config.toml
num_hidden_layers = 12
hidden_size = 128
num_attention_heads = 2
num_key_value_heads = 2
head_dim = 64
intermediate_size = 512
vocab_size = 2048
hidden_act = "silu"
norm = "layernorm"
norm_place = "pre"
norm_eps = 1e-05
positions = "learned"
qk_norm = false
attn_scale = 0.125
bias = "all"
tie_word_embeddings = true
parallel_block = false
extras = ["capped logits"]
init = "normal"
init_std_qkv = 0.0442
init_std_o = 0.00902
init_std_up = 0.0442
init_std_down = 0.00902
init_mimetic = 0.5
optimizer = "soap_variant"
learning_rate = 0.00339
beta1 = 0.95
beta2 = 0.99
weight_decay = 0.063
lr_head = 0.00946
max_grad_norm = 1.0
warmup_steps = 200
schedule = "wsd"
decay_fraction = 0.949
decay_shape = "linear"
final_lr_fraction = 0.0
batch_tokens = [8192, 16384, 32768]
max_seq_len = 512
doc_mask = true
train_tokens = 97240000
max_steps = 5782
dataset = "wikipedia_en"
Each number is 128 + 24 x the weight over its row's rms, rounded and kept within 0 to 255. Layers, rows and columns count from 0. The size above them is the row's rms in percent of the matrix's.

# layer 4 MLP up, 512x128, rms 0.185, rows 466-478, columns 0-127
size [ 94 103 109  92 102  91 100 106 105 117 101  96  96]
[[168  86 121 129 124  91 172 110 112 110 148 143  97 153  93 129 161 130 135 153 173 137 123 146 112 125 113 164 139 115 152  97  93 131 136 129 138 102  85 140 137 127 153 133 135 125 140  93 150 128 194 153  95 133 118 147 133 128 132 109 168 119 117 153 100 140 159 167 151 118 154 121 150 120 173  77 142 118 104 165 159 111 123  81 167 111 143 120 101 152 119  99 117 108 120 132  84 109 129 129 113  82 130 145 118 149  92  82 140 121 177 124 133 115 134 112 120  90  98 156 132 146  95 166 143 125 131 132]
 [123 102 192 100 146 125 134 127 103 162  98 123 153 120  73 126 103 114 112 162 106 109 139 131 172 118 122 138 164 151 130 135 132 138 139 152 128 116 144 204 128 127 136 160 142 135 130 118 142  97 214 158  81 116 131  98 143 158 131 105 133 143 103 165 164 141 142 116 131 146 132 156 116 125 140 153 120 142 115 116 137 113 149 177 144 120 140  76 114 143 177 119 110 110 111 167 124 168 141 126 137 112 102 120 148 112 115 103 141 131 111 121 103 125 133 182 117 106 135 151 111 145 112 117  81 120 124 131]
 [135 124 137  67 103  77 141 114 170 113 159 106 141 123  93  95 124 139  86 165  97 127 137 118 136 193 129 143 147 134 126 115 140  74 126 129 133 114 115 115 160  96 161 144 118 141 120 163 112 104  95 136 157 123 134 125  59 107 133 119  78  84 159 142 137 110 131 131 104 126  96 118 148 159 110 127  82 137 136 143 135 131 109 150 108  87 159 147 104 141 107 143 113 132 140 160 115 120 114 145 125 114 146 139  80 143 121 150 153 152  77 166 130  99 121 127 138 135 138 129 132 150 174 164 117 134 134 130]
 [147 116 152 115  94 122 108 152 108 135 120 153 122 162 138 130  85 119  96 128 138 141 158 117 118 113 113 127 164 167 103  77 101 130 154 135 112 121 110 150 127 150 131 120  75 154 135 127 159 107 170 152 115  96 153 114 123 116 126 135 121 117 127 177 129  52  97 102 173 101 139 130 123 115  75 145 182 176  89  95 136 135 136 173 129 128 109 105 140 144 152 173 141 152 132 128 134 116  91 106 112 112 121 128 124 110 149 120 161 146 149 143 132 128 158 149 153 130 141 148 161  80 113 145 144 122 162 111]
 [136 122 156 142 130 133 153  91 121 100 130 107 104 158 118 145 147 130  72 134 140 152 154 114  90 146 135 131 124 117 141 150 127 183 150 168 115 121 118 114 105  76 189 150 119 120 128 116 108 104 143 125 166 139  81 116 176 127 115 101 118  82 155 121 144  78 131 132 110 111 123 159 115 147 110 157  61  98 160 122 162 121 107 106 121 132 135 147 172  88 137 117 126 124  92 139 115 140 138 152 146 181 156 139 141 108 140 135 145 125 120  97 117 103 121 129 136 124 144 163 145 109 125 104  80  95 134 153]
 [133 111  91  99 157 106 145 140 113 129 110  99 105 154 139  96 104 110 116 127 126 136 161 165  97 121 133 142 120  75 131 104 102  91 135  85 165 124 135 137  88  84  98 132 170 163 137 158 147 144 125 126  98 130 125 134 127 191 140 126 130  91 128 156 118 148 131 144 140 110 123 114 108 143 124 114 125 130 138 124 121 157 135 153 159 145 126  75 129 141 192 157 143 110 113 111 166 156 106 139 121 168 139  98 133 141 131 158 169 127 154 148 134 117 189 136  64 149 109 150 129 105 136 132 119  90 122 156]
 [181 152 152 197 127 151 102 141 145 137 150 156 167  90 124 108  96  81 113 124 157 161 116 141 115 156 101 130 120 127 141 121 124 161 113 137 122 101 102 145 125 121 134  97 110 139 129  58 152 143 137 139 122 134 143 141 143 172 112 115 134 137  97  92 118 131 139  98 108 119 119 117 162  98 114 144  95 120  80 121 127 131 158 106 129 142 132 118 124 139 131 138  97 135 159  88 134 120 134 100 147 119 113 182 133 201 137 142 138 112 118  89 154  84 104 173 105 139 137 136 143 120 115 147 103 125 116  87]
 [131 116 139 111 141 123 127 141 163  92 113 132  91 104 136 119 135  91 117 115 130 129 129 109 130 143 136 130 138 119 141 147 106 141 122 121 139 138 118 140 132 195 140 139 134 107 157 125 107 128 136  90  75  93 115 142  93 139 115 161 101 110 113 121 157 138 104  87 120  80  74 137 131 105 150 152 119 159 130 135 128  91  97 133 168 121  72 104 124  98 164 105 170 213 123 152 150 155 120 160 146 123 174 143 132 129 133 109 127  90 132 176 122 125 110 111  99 130 114 151 109 115 109 132 170 143 124  87]
 [136 113 130 141 139  84  75 104 153 146 167 132 158 179 140 135 102 130 104 170 116 128 127 155 103 143 140 157 143  81  76 125 114 134 150 140 110 183 161 143 113 138 141 167 134 104 149  92 120 136 168 118 142 117  97 135  84  99  82 144 125 137  88 120 100 117 130 111 110 109 132 106 130 112 160 131 112 140 171  85 143 152 130 131 147 111 157 130 116 156 153 143 113 122 129 156 137 120 157 111 110 127  61 115 104 164 153 118  90  94 106  99 142 111 112 124 130 112 127 155 119 110 121 148  96  92 129 144]
 [111 150 130  78  97 118 135 104 108 122 176  95 125 134 155 106 134 156 112 129 121 129 128 108 130 122 149  93 102 139  73 166 152 154 148 171 132 103 116 114 144 139 119 116 149 118 112  99 100 116 108 145  84  96  93  88 111 136 169 136 145 112 126 132 120 183 102 107 158 113 110 160 127  98 147 154 167 117 135 145 188 130 127 157 132 112 141 156 149  70 141 133 146 157 159 130 130 165 157 141 120 115  82 106 129 126 148 128  88 141 150 114 149 130 130 103  87 114 176 111  91 115 108 109 147 135 132 138]
 [127 104 140  93 122  77 144  94  91 104 121 168 166 105 130 159 137 144 104 112 122  96 188  56 144 163 141 128 107 122 149  99 134 151 141 122 124 103 121 159 140 112  95 102 106 128 102  94 140 113 145 157  96 162 145 159 138 161 104 130 102 124 136 163 119 164 103 154 133 116 156 133 102 130 115 107 146 176 125 155 153 142 114 128 169 137 108  91 160 106 145 121 133 166 124 181 113 126 127 145 108 113 123 122 170 124 150 114 135 138 136 174 103 124 114 135 127 129 149 155 138 150 152 106 108  99 112  96]
 [163 148 152 145 140 152 137 151 113 120 121 122 137 133 162 186 107 117 151 122  94 129 130 144 152 150 151 145 142 114 146 140 140 115  94 179 133 105  91 116 148 144 113 102 115 126 129 114 113 101 159  99 109 104 136 112 119 148 194 186 118 146 113 124 160 138 119 110  94 114 167 124  82 102 116 134 141 144 116 117 151 114 114 112 120 100 145 139 155 148  94  74 124 169 125 140 150 122 117 115 114 115 160 142 159 109 119  98 155 133 111 159 156 171 100 102 135 145 150 127 148 184  78  98 128 106  84 114]
 [126 159 121 104 136 107 112 171 125 123 161 134 132 131 110 121 101 126 158 113 116 113 123 118 154 142 133 113  93  97 138 140 107 137 156 108  90 126 147 126 148 136 124 129 106 117 106 144  87 112 111 159  77 138 148 144 171 115 136 130 107 139 145 113 139 173 135 114 188 151 125 176  93 114 133 125 102 119 174  94 104 134 171 147 118 134 125 107  80 121 129 116  77  64 150 138 112 141 139 174 169  75 126 145 137 126 111 116 134 178 148 137  99 122 108 138 152 111  92 165 140  94  93 112 112 131 124 104]]
# layer 4 MLP down (transposed), 512x128, rms 0.165, rows 466-477, columns 0-127
size [ 94 100 102  94 104  92 103 112 106 118 100 100]
[[162 142 112 184 157 123 120 126 145 127 116 152 103 178 112 108  85 170 146 152 125 150  98 110 123 112 151 146 131 104 116 103 133  94 126  94 135 134 147 113 183 158 135 131 121 150 128 128 148 119 114  98 123  62 125 180 143 195 151  94 108 116 130 118 105 146 144 171  77 136 127 118  94 125 111 106 145 124 111 154 161 138 136 113 102 141 144 134 118 121 157 148  95  97 118 125 100  69 142 115 105 123 140 103 114 169 125 104 116 142 111 122  90 110 160 136 154 122 116 122  98 132  95 147 118 117 108 116]
 [140 130 138  91 131 122 147 159 127 126 150 147 113 119 113 107 135  80 122 123 145 115 172 128 121 122 168 129  86 116 115  86 151 173 101 171 112 101 125  96  70 145 118 167 142 132 143  89 146 132 111 110 120  82 124 137 119  95 150 132 123 123 168  78 131 139 168 157 117 125 131 169  82 111 115 148 123 155 132 107 137 115 112 154 143 142 122 112 111 118 118 109 126 134 149 125 163 114  68 120 134 116 110 116  82 134 112 101 139 140 144 135  90 130 108 195 141 138  88  66  91 126 121 137 139 147 121 133]
 [125 131 107 168  51 150 155 114 148  97 138  97 128  83 124 132 155 126 176  96 108 121 109 124 182 126 119 144 110 112 132 118  96 166 137 107 129 175 128 106 142 137 130 139 142 155 137 147 148 155 180 140 109  63 134 112 179  95 121 126 138 117 121 121 119 126 118 115 136  94 143 147 143 124 103 122 147 133 142 115 129 122 112 138  95 106 100 154 164 117 114  92 123 133 117 115 187 160 115 138 100 120  91 120 161 142 155 133 137 116 113 117 105 131  88  91 102 119 178 141 133 152  90 115 160 128 111 136]
 [128 123 106 108 163 128 125 151 161  88 113 124 167 117 117  99 107 140 160 130 118 128 118 142 145 137 117 101 149 144 127 141 144 164 142  80 112  69 132  75 144 129 137 140 152 117 144 120 138 184  88 124  99  99 113 141 191 173 127 133 101 102  83 107 166 173 138 183  93 102 120 155 118 107 135 108 112 139 135 119 131 158 118 113 122 116 111 148 102 143 159 125  75 133 128 163 108 152 135 127 162 131 106 114 166 109 127 140 118 132 134 116  81 153 124  99 127 118  84 149 102 137 135 125 169 126 127 130]
 [130 119 132 147  82 124 117 140 103 145  93 121 152 123 123 111  70  95 159 117 144 102 110 138 145 120 160 113 112 135  76 173 112 154 109 123  95 110 129 117 189 148 114 113 139 122 133 159 114 124 153 116  89 126 167 139 106 156 137 139 115 121 113 116 125 143 122 188 129 139  86 102 112  92  72 125 148 144 108 163 128 130 149 114 119 131 132 133 127 106 118 116 148 145 158 147 117 119 119 114 143 162 140  98 160 166  98 127 159 191 137  94 137 167 118 124  94 160 159 144 113  71 108 148 126 110 105 123]
 [147 141 145 134 137  72 124 169  77 127 159 140 105 142 107 159 120 124  98  93 137 146 127 121 129 153 145 131 103 160 143 132 112  89  98 140 108 130 129  96 168 167 125 129 132 149 138 127 102 175 149 143 125 118 129 163 142 123 114 156 115 136 126 128 116  95 152 131 125 108 165  81 135  96 132 192 134 150 145 126 160 117 113 113 108 109  99 159 122  97 101 148 126 117 141 160 169 118 143 132 151 107 132 120 143 172 110 107  88 152 132  89 156 100 147 163 144  96  96 166 107 157 145 184 102 114 103 144]
 [114 148 148 119 127 153 105  98  94 157 132 154  88  93 143  91 112  87 123 120 166 117  97 167 150 108  91 154 119 124 110 114 151 133 107 125 140 121 198 129 104 177 135 162 120  92  74 116 125 111 150 129 125 140  92 151 121 141 138 149 126  98 103 134  97 119 109  97 108  85 138 115 147 134 132 152 162 162 160 140 113  86  89 147  73 127 109 121 171 147 111 139 114  83 140 119 110 141 113 100 136 136  91 153 151 161 104 127 126 150 158 145 149 118 130 172 123 134 105 131 132 122 146 121 137 138 105 151]
 [126  94 123 112 147 127 146 110 147 112 139 107 137  88  95 109 122 114 138 154 153  99 152 102 131 100 127 135 105 124 161 150 132 118 109 115 167 105 140 131 139 135 175 118 133 134 166 158 107 117 124 132 172 112 135 130 107 123 113 132 108 147  93 139 112 146 147 162 129 185 125 164 115 158 113 145 133 181  71 126 153 113 114 141 158 150 141 120 166  99 136 100 136 146 118  99  68  87 108 157 113 144 153  75 153 130 109 127 178 147 142 130 134 138 100 127 131 126 168 161  93 136  99 130  88 152  86 159]
 [119  89 135 105 122  98 162 122 136 179 146 127 113 133 171  70 142 118 162 119 124 131 153  88 142  90 161  99 100 112 100 148 169 120 135 146 131 160 157 167 140 170 100 135 141 162 131 100 131 135 135 120  92 135 124 119 131 112 117 141  92 106  91 132 141 108 118 133 121 109 151 141 143 133 135 158 105 152  93 129 125 137  82 186 142  80 151 102 161 137 133 130 146 160 119 144 140 120 163  86 128 114 143 129 174 159  99 149 153 167 146 143 123 130 131 142 107 163  96 153 130 112  73 132 126 117 152 130]
 [140 155 154 114 142 106 110 149 141 187 143 159 111 127 130 105 104 130 101 140 118 110 125 112 143 102 154 118 156 112 140 175 103 162 132 125  92 107 149 130 172 148 145  89 113 123 110 113 109 118 136 121 134 143 144 183 122 134  86 101 118 136 121 119  99 172 129 107 120 186  93 113 108 187 102 156 127 148 134 132 136 147 148 141 129 175 114 115 127  94 134  96 151 132 109  92  96 135 134  78  70 129 127 115 133  75 127 100 152 146 139 104 116 109  93 151 151 120 115  90 160 135 132 148 115 108 109 104]
 [153 123 158 115 132 154 167  83 120 131 125 148 136 145 105 146 142 137  72 150 102 136 114  96 124 133 136 131  98 162 151 101 129 128 146 170 131 133 184 145 126 128 116 130 115  95 152  92 117 110 128 138 141 116 141 136 129 151 167 127 142 122 112  70 110 165 134 129 146  63 134 162 136 127 125 157 108 117 136 128 112 125 117 151 134 136 140 136 177  89 108 138 184 104 142 133  61 107 143 145 128  76 123 151 157 132  97 123 100 136 136 152 104 147 145 145 119  57 141 108 136 106 163 123 151 121 104 139]
 [ 84 147 100 173 127 108 137 109 123 124 104 147 108 185 101 102 144 133 127 133 116 149 158 125  91 112 121 139  89 122 119 109 116  95 121 145  91 167 128 115 118  88  69 153 116 110 161 145 130 130 125 148 110 145 144  92 108 100 121  94  66 137 150 100 163 104 155 160 144 120 141 123 133 129 111 131  93 108 125 155 100 158 137 165 123 128 120 128  92 143 149 176 130 152 120 127 161 152 124 101 148 157 123 131  79 132 149 128 155 112 151  91 133 146 140 197 145 136 145 109 116 120 140 145 150 156  95 120]]